Each number is 500 + 40 x the weight over its row's rms, rounded and kept within 0 to 999. Layers, rows and columns count from 0. Numbers have three digits each. The size before them is the row's rms in percent of the matrix's.

# k: layer 2 attention key, 256x128, rms 0.28, rows 172-207, columns 0-63
# q: layer 2 attention query, 256x128, rms 0.285, rows 173-208, columns 0-63
# v: layer 2 attention value, 256x128, rms 0.217, rows 128-191, columns 0-63
# o: layer 2 attention output (transposed), 256x128, rms 0.202, rows 128-191, columns 0-63
k172 114:496556539506556456499491481479446519578508428501493579471568555420483496568480480528444471462545502535490486531542489529500516541541552537498540502483473512468467505404552529432499484515465588
q173 094:620411513513405594443482552487490551513504504545482490516481446463459529589527506518475517602449489585480535495508433447479463487549518499422494497486459534493475549543495493494488530505468587
k173 093:560507598478432421484539500509505478462419541517532534452558486530561519516541446571498543449530451460520506540527539535485475472507488487500498492463559521403507466539511499521529501454508448
q174 107:414461451538499503533411480471448487561553478563540548486509442492517552434548509460512527460504462496444451511561493486533541494574514559495507461545533510447442484493530515485497447572552462
k174 105:482548538497538476531490584530475511497598468496500481470526507552515499567496517536475467525497448512514461540504574474519458627472449562498478509425525472492538501472528535555462516449503524
q175 117:487481503491462445458522486522477539379400489545546485496544490569556445456511527546524531496521458520440577413533534506463481499518465486485504522522453536488454537444485473517450518538523537
k175 113:558482486522492511531514439473496444543568510518421550555558426538494546547482509506504517465491533519560472526508536522488593448484507461476470426534465538530583548522541467538565515422504505
q176 114:552517532520478533449459484493482526555472446446579528535462505521510577497480573439404512527549550490499539432576494539514556565519517460515460490473546476430582578499552466495458517491473510
k176 111:477427494544548434497447519484573508536463486537492445540585514493521498450546508540535520540454461493513472437552498487465495436478468522453454482512574565456519499497498480515512502560479520
q177 101:500557450567466557494523532492520507421537483490503569503501457478603501484481505510482541397537502484531478402506385483557492482506501485507499521457460448538505450486529549521452516553534491
k177 101:496514513418529538515465543484539478622529446520491491522556491519453511450482541534490507563484462561531515493518479541478537506535458447449455547571541437480515464545461580444485476371546569
q178 103:558513499485491456522534504514485542543522458526390508421515404571477530548529470537463491549482511489511538527585536499564460464535491502470412500583520441548527516447514462560528476521503507
k178 107:479492508476435439530469478482420471484525492523489536500573547489483523502488504448497534515455552503513471536519507520515484522506484469598565591411462596433544477553504539482459454461524537
q179 111:467433610463516472500524487535491478443522459604548535466509562523471495520476482515487497573469503523487547486544459504518449531553511538474438379492534539557551513492555476483587498489538508
k179 104:494446506552485519472486476464509466425583492488488505496484547499539544507500529487455475503523459430535502560477544472480565493470472447456508553516516462585521522421516501578516456495596530
q180 105:411511499421556536458490463456508479532482490532529486576500474516549524432511563581522474424517568526478530535573501495510468454462510499472492470599484443485546511510483493571433511422523488
k180 107:475535513563513542503525456445476552539528466558454556450542512433447478504445509504482529491562470483626549477515499585522472508485535513526473435454479565545585551519505460494531522403560514
q181 103:493508456484519499577515528437435496463540565487460515542501430465542479470506525515528517456459460478489488556570412435473493487462444508549483489490548519464485470446535520427389454514487507
k181 093:525535543466547450499515513535493478511475575396502521602452453543443521558495476511464560378550480491532453471500490564541496521507480424564512498463482461528505499535558526518566506500564549
q182 101:516482485549511375470505462494472460516467598480475542526477520503467463450503554449506458560549461547461540545541559476576496524473472493554463500504537545437475532519502478467499471455513444
k182 099:473481482498555514450490455459496498538520492487545489473447446522493485526518518502594516505459518470541422484455537567496437522473502452507503465475496527425494541552518505524533505545448539
q183 106:541468480539532503442459489486443566561519471445486516538498399496483510526502535465503484429491511524437481474460498436446539470519530534473424568558541478511534424499444506529537517544481492
k183 105:505567564494581488539459522494489539566503517543465530516427542583512516456563461492472540539485465476483492439503479463474493514585546483503540532405512530506490463535587516412480494469519565
q184 108:467555447534475498578480532472481519557525507526508497544513502495498435502462446496543453539526499476539481535563607515481483548533499535452491511465515427449413477449492486491470512479499503
k184 103:487525500458498504491478481494428509525539472478476497520486514485533519479464468472511555541536481506576468509542422503511521490508477467476541504493468511502487532563506468567517509521476489
q185 110:399535537546508454481506480536572535527457449518507492544489532481413468568505476527502490567429500493393442510473608470484417481516484561515505473493448500481471516540449561475491418486511508
k185 104:479474475518435472459538457462438536481464529495528450501433474506495567461465485555576481483487571470536511508484537557480518591443463522460566533548474483552493533454593520462439528550582442
q186 109:520459517424499464570492475488520440513464564527495420508444487505512509502517535516520488510494440525501587529442505555523506584442386547539538492519489516509535475448480525413492537547576472
k186 106:448461482453536557511512504496507504438521478440491551459493459482502388565509475483548435525514541466480499474463448435573521420486487538471463437539509473531457476454482533467498498454488520
q187 102:529470480590568457487475530504458493466495486507427536524536487532491450536588544547486567515392520454512481485539512542481595599560509563473534477480526531465500469480481493461547487463520482
k187 106:522522501473539528481515469513489507482458480437496515505565624557586468489510458474497535459489460537553511463422530518530528533526442550489483476511468547497539527480513520479533518528459467
q188 104:483487509435463467503534476536483552524449488531515540473555424473394488506496506538500427534531516509435577500455514471445495484478550556535445454543442420494465498506488482467488535524456511
k188 106:462492569532490523480539513467482475493583512516514485462483471478478493506528438568483482546510574412527495568486462511552493464490571465549466513437542572549557525470485572450457463506539524
q189 110:524556513472512541469524526510414556469504509482519459493509486547517517520543575474454481436510429514575487543533482457483455509508528505414456458563497443510524549511548508479548549558552415
k189 098:516542485565523556499510528514543596530520433580529575539462492543592542453505593491438460423510521464465471493469514508510500537513507463507480528550432505424496478471392455560508517488483525
q190 115:554622515480421430499458503479499519527581516490474464478484499423508456486510513533510489566518458435552482510560489484551505541508578460526454483528492459449424545463429447540555461470481447
k190 113:516478470516488527436501471443486532506552457511589466588487523531507487499546555500501515494410492520521440471447506472539509474426498463548534520441511571476505520472539484498487520534500496
q191 116:483479505451496531472542537504451509536508476547532550529488452472496465546557442454583476495501506450530526490487512517518500447458527464431466530526450535484438546501532498503451515487480530
k191 112:548521511537451476521511424465442516530506498476483490546455450519536494524485486556500464502514495555517483423495553480521521469521572555472540512414538441535498499567422469496577483541570518
v128 100:524506470505482447545520478523510474540440560525544500498555533546496569462558511446547515534532532451519483516517481513461492556422477465467467563451503529476481500486456429494515492483512500
o128 097:518512461501538471450547442446580527425502474491553586494535512500560477528412557497517542460539506541503560464508463517534497461572483486539538516548471480581513487556546511519439496488510446
v129 100:509570488520462609541532526485541517468548541498567498436496510536417567488535523528542532475511446500578539526509510480492490534501534495467536519498507556455458443532456496536459514495478560
o129 107:551496518499472528440491469514496526554552547509493498518514555495481502518388502511513515455420473501530521485495516503567573547552529470489532559513518496574536523496534534473534519546526511
v130 109:550512486506569560517527445465472505486528502515482537562463494511489423460584409501447472543511472531480542473608522527438509478547536573491517524562563496515519485450443456482550552502543501
o130 102:471508594498437502513473506579527479459547487578511471471529465506554520522496475526457565500463505563510509489452538460561446529518501501484556479445446510525487439557557398480467508556505546
v131 102:524506462469499466535569557470546501477502467546504516528542524448464559563523484514450488458598534486494474462509525497558466477478532435427529466476564488452578461472478484495416497473511471
o131 099:511589416520528548436480486536543561612467580495462479446577499560505477477532521496542512505452536478512497535540535429460568499498426539483505489614477501582517451578499461512559492479525548
v132 111:463452538592507519479496528541441494439441472519434471492519572564500558480493601404517537527492462559504470445534531508503551493491508437511506482503510585401465501535457492578519531498540523
o132 104:571511507450485495507512501468536515463504563545522441483513503454552490480478482510526457499444584439512568516510532498542500515553529521498511493505550478525503522490499495412509506462514520
v133 104:415501536602496457495471408501471420495516504552515450529521502552524438490520489548527491481470474516517524496473514399528464450482504450561441564486601477501447459515480471605519513596476471
o133 099:517512434425511508515492487475559430444529443482455496522527553515535523507492500461543472508496502532485518497504467493498507500463527503471479510523419473412441476509528465426495534527533594
v134 103:515520482503511505500463458498430490526454540520477437480517573519541488545473487544547583564545477500525483479477418466435531469468493489413562515526479491504565570516438488518484507458495434
o134 103:442527570497467496507534545492577466495509453533529525569476483465476502507449560500476510580457587507463519488542558513537506523467461556577528438534482445502453435454526516441570480521514463
v135 113:442518466516529472529474546573490558576454511510500546533539403527431468422453506475534497521550456455440469477522457495477452476526510566493477492443522528493479526577559499511533456521453450
o135 108:556429560560461505443491486521507462399581597474455483479533488503533518518505464513537563493557596508525488445443482580527548487508506470445547511521513481503489505452383533532535460486497574
v136 097:483495498528511599535526464494487507475434507519456491454541472520560530451546486490439556521477489549507499527444535520459535511498502530436568471441510581505558508512499437518579452453529443
o136 095:538498531501498501555507533485545548485490521573520449481526494455553420448453490507479461523479474410481579477481505537511433550475432506471519474466479458528448509492522543429548502519489494
v137 114:554499456508515517484513518494527564509498480499535485488488476464490559431519507519522528463563446450520543418533534569449443478570503556557506460469450504456505565441512584449455471465468407
o137 107:516552487408492516467434510475498439438464535474482509477542513496488481410500509512414432443491508574448465494524486442471473454514454457526569513558506526507478538552465550499491497537415467
v138 112:478543475505511513461470499530484500422530618503548529544546500484458442519477529540578497479461455520550515580465496459485523534544491521536547470512558452470495523565578539572497474394528455
o138 108:538513434470520504478477600512530517553552567504549445490515555505494483553528477505516545517451565521523494460493509492485552564600489548437543501496510501463465497459468426486512524506499500
v139 089:556444531501463521471478496465485527463512432455480482489485450451488481495465499570481449533427518447569531534565530454532470402512543494550451467484531553559583565568548485483423502521490523
o139 092:473468514573492484536462504506479494513508468481428522525441582496370524473497535450502467532534377507600508506508516532479543535426501542455527502482419553441506495527490521482476486540554523
v140 098:508492530546466505522508560524514481547548466501512499460552527552487488488481492559539465423494520577478575506483492494462570503474468467427567480511514448480508546577459477531401495550415520
o140 091:536504494507489464532441467523444531449469558474440503551517436473478481512452491416485499568474513512541469497554490471532509489511513524475457457523415510505485450459517510420456534491592453
v141 092:492505470511488522459518488546497491437526498415522609533470438474475457452542464569481486524515470570527571477510519488483485496439456509496519468483506433485547465487505512480567489497508481
o141 088:510505522498522513451465584549471495475494490518519442446564503559537453454507525487469444511490527501422472491439423518474475507532475585413417462505422460542460529492501490473469509485483556
v142 102:441532489533507559400441501421580507480489473535430490484554496511529480496491493503473535560525484475491435438450442532478499424483576508453425516500486609499504469558503474481553517525526513
o142 093:485522550486555529525559580542470508546510433479467485503512446400496450521525525532576446533457467497489569535511476552545508505467481502486548496509506414508507480514578570557484488522485481
v143 102:531554478481573484464500509507489480587435532503431451529500518427504454506528416441425473478477454529463526581510512516469483524512497499474461465471469547455503486486592512556543537512508436
o143 095:464489462619478456511601555488484481467559484560551491489487536476431474503536458582503438540545490554445526535542518519455475510474473505456481585552490496529473511481500536511500458474501624
v144 104:599465499553478549518465570472531521522503463424453496492423508534539437556543469457484568501558562526496461503577446542485503473512434477503489531493489450424537518475506497519523480497474521
o144 097:517496563468495504483519503569496524479478530556516616509466523546550425564513520501522422513540485501451515467464569459517444503511535534584502490535500474508563521475478526516446517477530505
v145 101:477555432505443474420424511509474546491506501522519549592531530516452495497487420499490547464513435582469520545553480417511553547467494497494460479469519422527497519515404562487495433469525547
o145 101:477521470522548530564466527427490535564515549591514513487500439541536495477538478424511533558579482521496482490525476503500501520568557517456559567509549485502614445574537520478475534518454492
v146 108:447507479544555552518464506443536482492472472510510536443494435522495470464568460564501499438487462478504511465461471488485423524461457540482512535525527509486465445551509512537537468616475539
o146 108:507507458474511579497467508536471510464450496491514455466515522523515541482408546470486458456455510578486535484408478554483468454460457436490546469545484475488485567489501430485453524518503522
v147 106:458508512463575528549491441510510448526525597489510449494505543477584534476565502521471528487461460541594451555507466502512521563529486529506500471542491493389523442494507484441466555532468505
o147 104:543520506559511473558485502486520457517460430526550452509484511483511520429508485546492481510471546493383507540485557490445464472496515464545502536550503468503520469482442437516483476549533538
v148 094:525523480486500498529536467455470520547422480460501458511523484564520520557413563448492598537502451489519509547398512527493527538532570460485501462479499496412496472490500517513431493509499480
o148 089:418436496450564550500503412491562498516551436514495510515443589506470404454513480571518466510439459542450520518494490500526409467498524472484497543475577475549502482477516528525433448631463540
v149 103:459563512546453553494489491514496551582460430533437477497497537521425441456507526488485439533476398440479485525467582480459534480472437510513528508464494520437512494502531527482528445542524533
o149 097:466471500444439573452468550475511492433488536512529459523439408508449524556510469557479428554490548512451597476499434520528473558463515506457523497504512486533585517517509537487529499527515470
v150 089:573486468527494491475502496595554485509546463487500486534462478414510504434575435505413534526479446496528444508433497490496472475457497489562416501482585483520545502489441476503532484490460476
o150 086:460536495545506529437514466492514444484473432538518515526490535479524474503514501507461507559511477413486476461496430515511527531517473522492569412510505557480511520487519496515477591495474467
v151 108:472530510510578564525455550548489527431524560560464510543417454542513523486524508420555475550498437514523449591472548492519525469509515494452531478458552472484490560492550505524483521519508540
o151 110:501501450481388519514500486498498440525435556478558415530490475435480516545451470498535571521470521433463445481440465467512441477551464493409497458533499544456506490457542469523488502513524483
v152 105:499469542460431555502574507528502511526528497500439574505476536505594468448469552470508576465529513539493420500538500502577462455511499516468536542477453449516523463448455460527464453480498376
o152 092:506530553482550514508441488457504584524429555472540517508518504514556548446551531470542437469523591451499572465456516486556522520526464455544444490460563512472475642524454499524584454527512519
v153 114:526489489464580494536534514526528442497495551583482461490522423446456425541539473494501504477477559477440528472504485507457455421498476506483480543501522534566530529455545467505518469496504464
o153 111:479473485580436452491523529472539521495502450441467459436501507542462493511506536493571467486580492450508408511495587466469605521436520474536566483522498555443434499559433491493473523481603565
v154 111:508477454568598492514518578511519486535533501549502519582579566518499465475475514442514471499452505478466483501575466440543543542508538476476500484529426531544541444519518516556496548578502479
o154 108:535530486621512421472570443498504532416492513516538527500547415453521529534581509505527554479494555551601495541524528519509474521521561509514508423476549510556489467465548462500497453515490504
v155 111:522490536489519433476473555480471566544480459507451530585474569436482560499516482542420458495521508545560523545502540514491515545477506567451452532561460445462537450473429469504510459502497508
o155 104:507536505595455601544494445567521414471518495519561545501508489549499518504583492502459546577471529571431413452516497510435492546562531477473537513526483497504575585498566496427474527480476427
v156 105:554540465423424497492406506502531446561478486499541535482495509523542516477581463533520508516510489562441464523485476533487546532502456528485481524530510503446482490420555535460453479501447452
o156 102:491519486489498543543525497557460480527509573507549488504469545522511569543467447563458564521503524455497485525560506454524535527543519408476470529516507543521529525506476434513582540531450493
v157 090:490478483510506531502508551541524510510441504546493525553419445478536501481415591480558531505529415544557477493466527469420540387543479589478486461442543499451511533515454432520462454427503479
o157 092:532509476451479509413511444491533499519558519460509497502487494550476471510510508495468461533426505434468460453570508473547527569462438493505574472508485497444507490485567494437514483545509427
v158 110:507515479553458456505535488527448518508536478466529457559513409475519504369476506443438496423587499511510460499509464448549496521500553458469468471556523523564500521503452523551406567475509559
o158 106:477511580552474372483455459508484513521513542468477527455536507480456508461451451482545550478536553539521541498548518548494491450477543540457480504501518443449548548430504488524511498507422476
v159 098:423484537506538514507440425443510505449524458485456494473493478515394507486463475486587415517526492486490509564516467551426519560490498504497493502523550526488489512523507466482598497533574597
o159 090:502420499438445495548506559571526496411526491490479445446481495471488523574456474525527618475485456555525453455424526517533546439542516491465526543423477496506503441462474472511425470420469522
v160 115:458443522470488450590522490502477514513437440419480551493445504512530547451466455475510539492521593501520464532516533488428578566452429506498525466496504472530569501389487473479499588482531572
o160 115:536532507500486424438530480545516569484563490575500500420476462485470451479429516497499543516504454473487551433416474493566463473473513493513464455495516541562459500481525446440461470425445461
v161 113:517563479452453540514583526529488518482525537439513478475448529495541488569494498471461573456494513490454494520522549503542482502480383537500532529516541493606465461505488509501521469520549506
o161 109:506426463583482477376472519438472548568479494547550564501471523511571441451427505518517494501523517464532532450488417500505483474461466436521469576500508544469500511531457551546468532470497503
v162 102:569502445472522408484460517549502499487512497490555511543478541454469478586522528533530561565518501579457490457452499496496502532510511500482477528471453476487510549434515511478504508527496550
o162 103:530433605489462554491528495498486461475527447461501505456457577514481541524497544510448525527502463435489425464536533493500557553471539463577536469502503503498483494496545457453551509532454488
v163 111:490499468490500476505526546530486553493413549525507537430491527477460506488415513574523527502570449534517522433533459526532486477507478473467528524546537524514536559502538425571561476471526467
o163 107:526525517558503525451476461414504552506558517499543493536407562544520588545464556481490467526479488547536497432472552556524494521481400501509567549529471498526481531522568428470514460484535500
v164 089:495475474493517455474507546454487507485506477491504539464545453509531527534497464549544498413442519483556562504503506516495469481494541510559571517498440461480500488566479517517454415546465529
o164 088:475468450511509506552498517509529482497429538511430564530480440490502465550487455511427519488438458517509454494462561535537540490513474501470532539498544493464509524526439512562447425523440516
v165 093:516558478505528524526512493558536496555466479522507505499444538479501524482462479544480513475525513500526519523477589442480493534511496584495570424469536484570459488465474477494571479469512464
o165 095:479552453518501553461485464495535521524572493553579468491495540522521565534591608545497566547472530545558448569520524537526530519486455481494543543489518525484501547512519480535581490485472539
v166 099:535604507468507567462523515466506457520537552494517461543476472477453453522473479481505463551434499499590487472555510464536547483539502573583464454513529492570477410516508503584467523550488477
o166 098:516443476508506438502497494492459543523484424546484493447453482446460459562548494482534522473497594553478529538535459512546493492473512540546424495490426529464536543483491494575541515521539525
v167 101:495441480514455521447542530532469522436575464476466466540484489530537446508517567492534508575436483566449583524515453515546599399559490434531508458500475523508530480502481489521550440481490498
o167 098:498413510580522405469553501537550494488501506503505547536457560451535519509532480524461447498485525476481445442545482478507520512480486505494498496432506523505556479512519545489418531493555551
v168 099:572493554414514454524511462483495483490448573544478545524557474453557482556485389541500474579444475463486510574509416489476506494478477495493479498532407497504554476507518471505550538460481454
o168 092:413508457588605508471500531567567479513517416511496454506533481512492501470482441519540471513520484537539455502500529493483536488528513516535561512459517520550414446504483471468549509497552542
v169 105:523561481469482450530489480532498549444500485515426463477530588541494530503463535534486452507439502500466489493513419463460471457409458519441540538434513423493499572485472507505555487595543519
o169 103:501506555434516523460511510496503514456454504464505565557475431393477533495473435440501470474510533563513433481491435488479516507487549549532471462517503544539443493536518577504494458464539554
v170 106:488522457438487492570496453528541513524464464430500517482435503484623470445499429549475488461473486511486476522449478445474456489507436548495485494492532474479505459484446513540554513448560559
o170 102:423515510452533479384465555493537554541553535513517457435563471510546536502401458535461461413527510483527481477544509490516511531421488486499527495469500489527564453508478472550483515522430492
v171 115:444530542495501442496565552558458484459498513534435537505577449503455526380529421475537560552462537491481509465475502563455537480430454489546509474470424451477525404405405421476495498490435527
o171 112:538532515532552471527478505482475477494522452555451412550538404502531447517520520529498532553518516477425528508431480520512502454591561566486483458551615528551473548597555508448513537447544486
v172 104:540477482524472500495560493441515515540457432511443481512446475481563539532539457476534464492514531537550557501554465496461529476402480444475577414513551494444449552528521603465478523495529462
o172 107:435527400462484472549535484567512594527474566517476544433593517551484465432472536511485516490446480592477535522506528507530486482471485519487420480510511484600526482523512560516497463445510594
v173 106:533456504547515520450405540516561519509483525483502492531474618469518556451369580490507557447508484530518510525502465533564430550465529509501512517477405437532584427571505554540450471463475508
o173 102:520535534510521555479462567464521504522475456520566530509422502429499477492499440444415376494497523487502467450567511471473518514571487463560564505484515530455513518477517465496499559536452468
v174 104:463459519492514537419440504413514533461522416503464509566477545462492501512474503505495500477513550499569461487483486517505515493499516490418532487567496525477417477494548501578444386523499511
o174 097:588517491505410505553533523502545587532460603505574584424522503507499451515518518471514511534461451545525488489498491492538501580484535424533538480517466510486553554518542446407494496505491475
v175 090:499564448466443436481547527477497485434519500478484570529519491491504516582461558511441534467503476482407503459492497540525500446505572484477541473470538458542566501500535518534460507511502543
o175 092:482471539523563495472483498542524516604542496519449510521451490472480472493501403520424513494456493462459461528485517468465529536503455541526482459503509533470478470570509443537536525477442523
v176 108:521474495462429547536598489460437576496487516488489451482411495559513515481605487498512510536539510454492473506610525468524473455426513473495527567569510513536455489464477506471429489476512533
o176 106:489476527579411485502518482532535513555509517476493572444500495508509489472437539506489517436521512488487552466406491507586484520498437476494395447506468501547562560556437540572528477484560510
v177 092:473440532445456576433459447512477473462519551501515483531584492501485547519455511559478416575498517470512560516561533521505443546521544454486474425440475527540544505463563526531489542434411533
o177 092:506497496494505518553448580554583496517526508501470520506489481497503467427515444495513483503577485501484468488581482517462501473584494500491511514479460533500495539545465528526505526541517513
v178 104:425483523528508535552477490495566428496533467461385459461515502480512453519518518505449550515513531460491452433525534455463487508477541523494529511452550437464530504374440448433522505514468468
o178 100:446523527456431533455471509545530499509482500571518507525437496489470550535540585574562523541482507439428537576449542533491513475511552498552518470495586484493448469513454442490557532466487598
v179 086:485498460497533505521524492560499565474462572525453502539491526489490494489490550476499506573435507544487487537491525502480456482493445582545398528560456438470500465443512434485539465502489467
o179 085:580482462570511556426543525443502451457517407517523468518505427538557487548502489473504488463532512505476428489523517490539496547580566504501528534519547548511500521543546563484478485532577472
v180 103:542506479554595512491490480500439482452529490508440457534506418585543484495513434496521491503417494489510565478627445453494517502499527515482530571542529504483436450549473515491564562507533494
o180 105:447505526467452464584544497562522476447530530519585468537545537497492558514467511463564520436494509518487467558453566526537517453447559524530496501437500484462498474487531523493413522483509595
v181 104:469558477421492535449434449466488493493489482402523523510500538428472521510488414468489513545574484487505502575474507536446535510515483520531491477569437519495554455418508510520501479504569531
o181 109:482433512510529465468575569498546499524548483561578558420488508559439482536431547466554507463525453505466474477528492520474531496535497423537505562519468555582546555537519442482520528532437503
v182 106:560471496465514524479531543424440545504516522453534505493509428509499518470509513471515456438481458425458505519415511545525545490511482505466531552438501521525519505474418558454532505451519488
o182 111:473408495459532488569477481554504546507523516469538442532490575488462565503541450548470463521575514553530520448470501525509467478518481478538537480444469471523527519525494568560407514546522456
v183 107:453549522512527450509600455485526546430493422531515575473526547439459539488453518486498440523494474523534494520539479503527536495569557492549474487495479526538569468466464369499529517519517483
o183 100:591575494534528480466477486506544529523526481529508501477463467505495513474513475513478567532459431494562569503471475511527489471552450540453517577492492518526485454537548453413538384536447495
v184 101:543501465455589503491487440509526483529546482488465434497440516471543456574499467462511500536476491568492504487463491541502540410562542496453487455549498447475492473572478512546507502553459397
o184 100:481509553467500491572574530528489489521445510543516474516513486458478501416495480422535558504446513503471498526603528502589521512476556443585519507458473534444497520452526558522513485507527572
v185 105:522484498599540506503511424497503541458460519479508493571505391522579443522487576489587484473500612470475551597472546492523490506438462476530550421490524568496560520540487474457484464511483572
o185 105:508489506450528507525514544520486479516467487481497478475536532508456467486399545472463520519500379460600479532501526469483447464488419573437526467499552456412448508512498489490515485534533524
v186 112:532464557514505494476442539462507554436493482477514451499438484521474541464530477467528500598526549566540574448510487492506495431486537534492482534509446454502356553510505498496515494483475564
o186 107:542506545519409525555502540538464490552519506475436517418526503449516473473503522463496460471512474562457517488490433492519501488527608470470513505509492453535499453522518527439498519480534531
v187 093:408463455469474469449501552523493485518561448506498485425517538579547496489446550563546541516420479487433427506442555522459538518528470533518494483501478435514516495522566536477481451567502513
o187 093:546477462486536527527541572565444501487515468493535507553437470444448511519534488503524514439482604425493464499495485499496520512462461471502443443517513531453491480488423542549466501496485477
v188 109:571491555552537490486530465553468573495560481540483487487501511539550446523406474487549558514464531482430500490533507560527456428511522431534559530540500518519521456512435538429495487512536451
o188 110:438482518443497505550497488501473444461488461454511463579495550512483528484537490519466501512487462467596465512439525477495495472455456486486462476403507542482409480575503511527525475512525509
v189 100:525513468508506472466485502413555546489494468478485467479505523495507454576461512540499461507474516457462527505437585452519516522507545439479469537560449459417460524518523482529548430570519464
o189 102:517508460474498622519539550532484459447459530452504543506496549465448506569524544503553508442424420503519450532554451493500506492541512428474563558475468451505504438503465548458467566551486487
v190 101:536483442482509536547496476398460468487457488466555501449563511538486507605505475465498536491527491433523482490538511429532462479515465498494466501455560502476552518526518538450477550470502385
o190 092:408495532451516581472580513546527503575507516504435479521467552538461500445491505499505510500466530494538596527489540507514522506485525511477526544474547480526376492493407504571562469529475525
v191 112:523541502524474457512449505490424529517441494407438432551508467595540573394479532507507510539502504486571534507512504490516530424457547513515523559492492515488572418495451471482454493516459427
o191 104:511514575518485522550428446407573397505542472479524441523472468466422496479546519443509412521536500490507493571506520485511510471483551548477482457564447504478549534558567551478492477569513572
q192 095:510464574457507530476499521499431495496485443510551502522493476441464470420519538502473558625552465511501467500520499489491474562438507489485550495506494480509471463488507452546505517502459483
k192 105:472495555497468522532551524544515507502472563517462469505457521492529416374548499491516509483563419401455533464480470492496465446495527531489532515489439451457462470472501458489536528493493459
q193 103:577529491486479532521465479519514514512465516527487472548449501485513531490507469492470502513567597467552546524462556507485500442507489414443502459440555429444448468540477500439522430544544508
k193 115:475461460523483475500537456495477555471566389497500508481502478491487444521530498565525485516388403549491440458461505486500427498526476538439513531546535542500510530468541512484534498462522495
q194 081:515480465491570448544431458473527511512538486468478513509590489545529483523431487464504506504452448528493499401529563484555521471472505405489528523564486443489542454427546537470575447469496567
k194 083:499493553536522519479503426480430474471472482500593533500529516449523574478515474510528481482521489563520507438450500508493613471462521458471512489473506554462517458532530529403558484566523498
q195 104:459542502524479487549549551546557487462482528581529548437501551475514561576503496530542530497551475555507423473501456500478487426548475472469445496416528539540595504496471515560472508523474550
k195 123:519475531523447505483492453502488434471463514484570473526493477511432537437449496431495506448515447479503520493524473446516494476447497435506502489485470511525447518436543472483551432483436440
q196 090:525543475506564455481497560435500462468514498552543553512477543533519522479483484465513577479479479479475391459495505514541512569481480472505471486508503530488520555501475515528599549441581520
k196 109:504475471520584558509497524528571530537513476550518501502494504454549520465564564511429456550524535571553510533443507539491445475466475410473509593538473515519504501519494467540459578474476541
q197 104:497484456481489433515487532434549449600518523493548557470502427514529511393484518526498467448550472524515491484490510504554535468527471509458604498530511539509553578446500487488523505492578410
k197 109:505511363520517477485574512410529630467538549527453554501486468443495506535511496516460528457483495594477485471459502543448525562406468497509543490479542468543520496498524541538425506487433497
q198 111:548458478483511531565459529532464503487484476467583508484497466418515504480501540519566500435455520522489500506410540550488462524455517581482591482517505420520422475548487467555466535502548489
k198 110:567501515501473489538536583468480519545502455471530588469527487541481573591458463482504499549506447445507471510498446556522509533496451460568527464514450523539563432428458522537494501450409444
q199 107:488504540578545414516490554440488553568521470490525522569510486466456476537503538446518490487534464481537431495493548512446474555459543484491513419473457495421522425581514589558473504459524468
k199 106:566526454496484503507484457490493542434511528509512510492454528534464453493490533568504467477472526510577509457459507464547467527519422541487501582501489558478497445600445487468503471500598481
q200 097:553449460518512517461533517442511522379547504444526506540554494533459554493475506550555471516451512504499533457552476495502552497463542415462429537455445462522478519460539484480529443536451468
k200 104:585557498449510524548576492506507432530468452486430461531510488458511529533500521561483517419549477450521492567520510519486489560489441485534541469535480513474516491492471486494466564488558553
q201 094:552461499454485445514559472498485432500535503512527461530503511535497537450525454574558506558475511488515437589494453492462485488469509446432405524461492468502486576485499476529489411471478496
k201 108:458507485488491498513499504494585569483543543567441496507498455418476562484509559535442425485536506570519472446487496549462501514513447351574478523461532461515496465516493463487451506546482441
q202 095:431555515529564521549402531457503509475490484506483551477493512488476460517476550506458532417540480522522546494477538525504540469503506445537566535546472492500536513512470459452609611415515509
k202 105:527479574449523516487527518512508467564476530449506473544494461524466502437493458454500489467494463423446525607593470458531485527606546556557475463518438519453458445495513467533563480532507466
q203 093:468480461567546555424516543487496482489527561549528525442476520565558529516527478507522527491530508464480402528441493530547500550504486550502445465521524531454509552497494438536511560484540497
k203 091:541502615457501549487409450535465508475517497574545446502498452514526565450529494494520552496498538452499555551457512527501556491421581552547540455498518421544508500521469563506513548563601521
q204 098:553465515471473500501518519461541500511477514530476498566461538485493554534469573465495455473499486501487512436557472459526522501459480463568457388441478523490523508472548485479435481536514472
k204 101:475523522478481478504510458514438612471447516549511517519454535504506464479494479566538522457500545507509503518506544412499509508516532581444550543571533501544472481471478513492527507458517461
q205 110:486511515461484583526513466570515445538552456581530511445482403481443520535452479498481509538478501514490504548422473507504504521500532496489547575452460495513514554520548502563463460498492494
k205 108:460559508504514485471462536468565551595565534457526452522458480509473491524540559536502508511404498502368469539523462541542394489431494538471504465484457528594500494550499522568514545493488505
q206 100:518483473444546466531561519456385526474509443524554523459460497610459544515522507498498479566489477483553468508530493510434544489477442523573519505503508460518486501459506423501500458517434438
k206 106:455461532497525489492546526482484414544548507482510478530477511494523483514538504556471450449500453500512515503483503531531487505503442512448433509537486510515419515575522530497467471455523516
q207 116:509485522493542454515501421509462496539475492453490548587470460545507539498542529538544527523492463586463575463466406462544526561509512451503492492457449465404507528505469548522488598474501491
k207 119:510453467477490527511471456465508516477577487557468521536489470478494464577487462488524512462567513549441431526552512519536479515495500419515479589418494586604512524523527539476432496444533531
q208 108:559519447496450492483526477493487489522515536433496556553438576563583473463455492572460497453506506469539470519524500519489513455482525440469473459440540523484493525542481482497512488562509547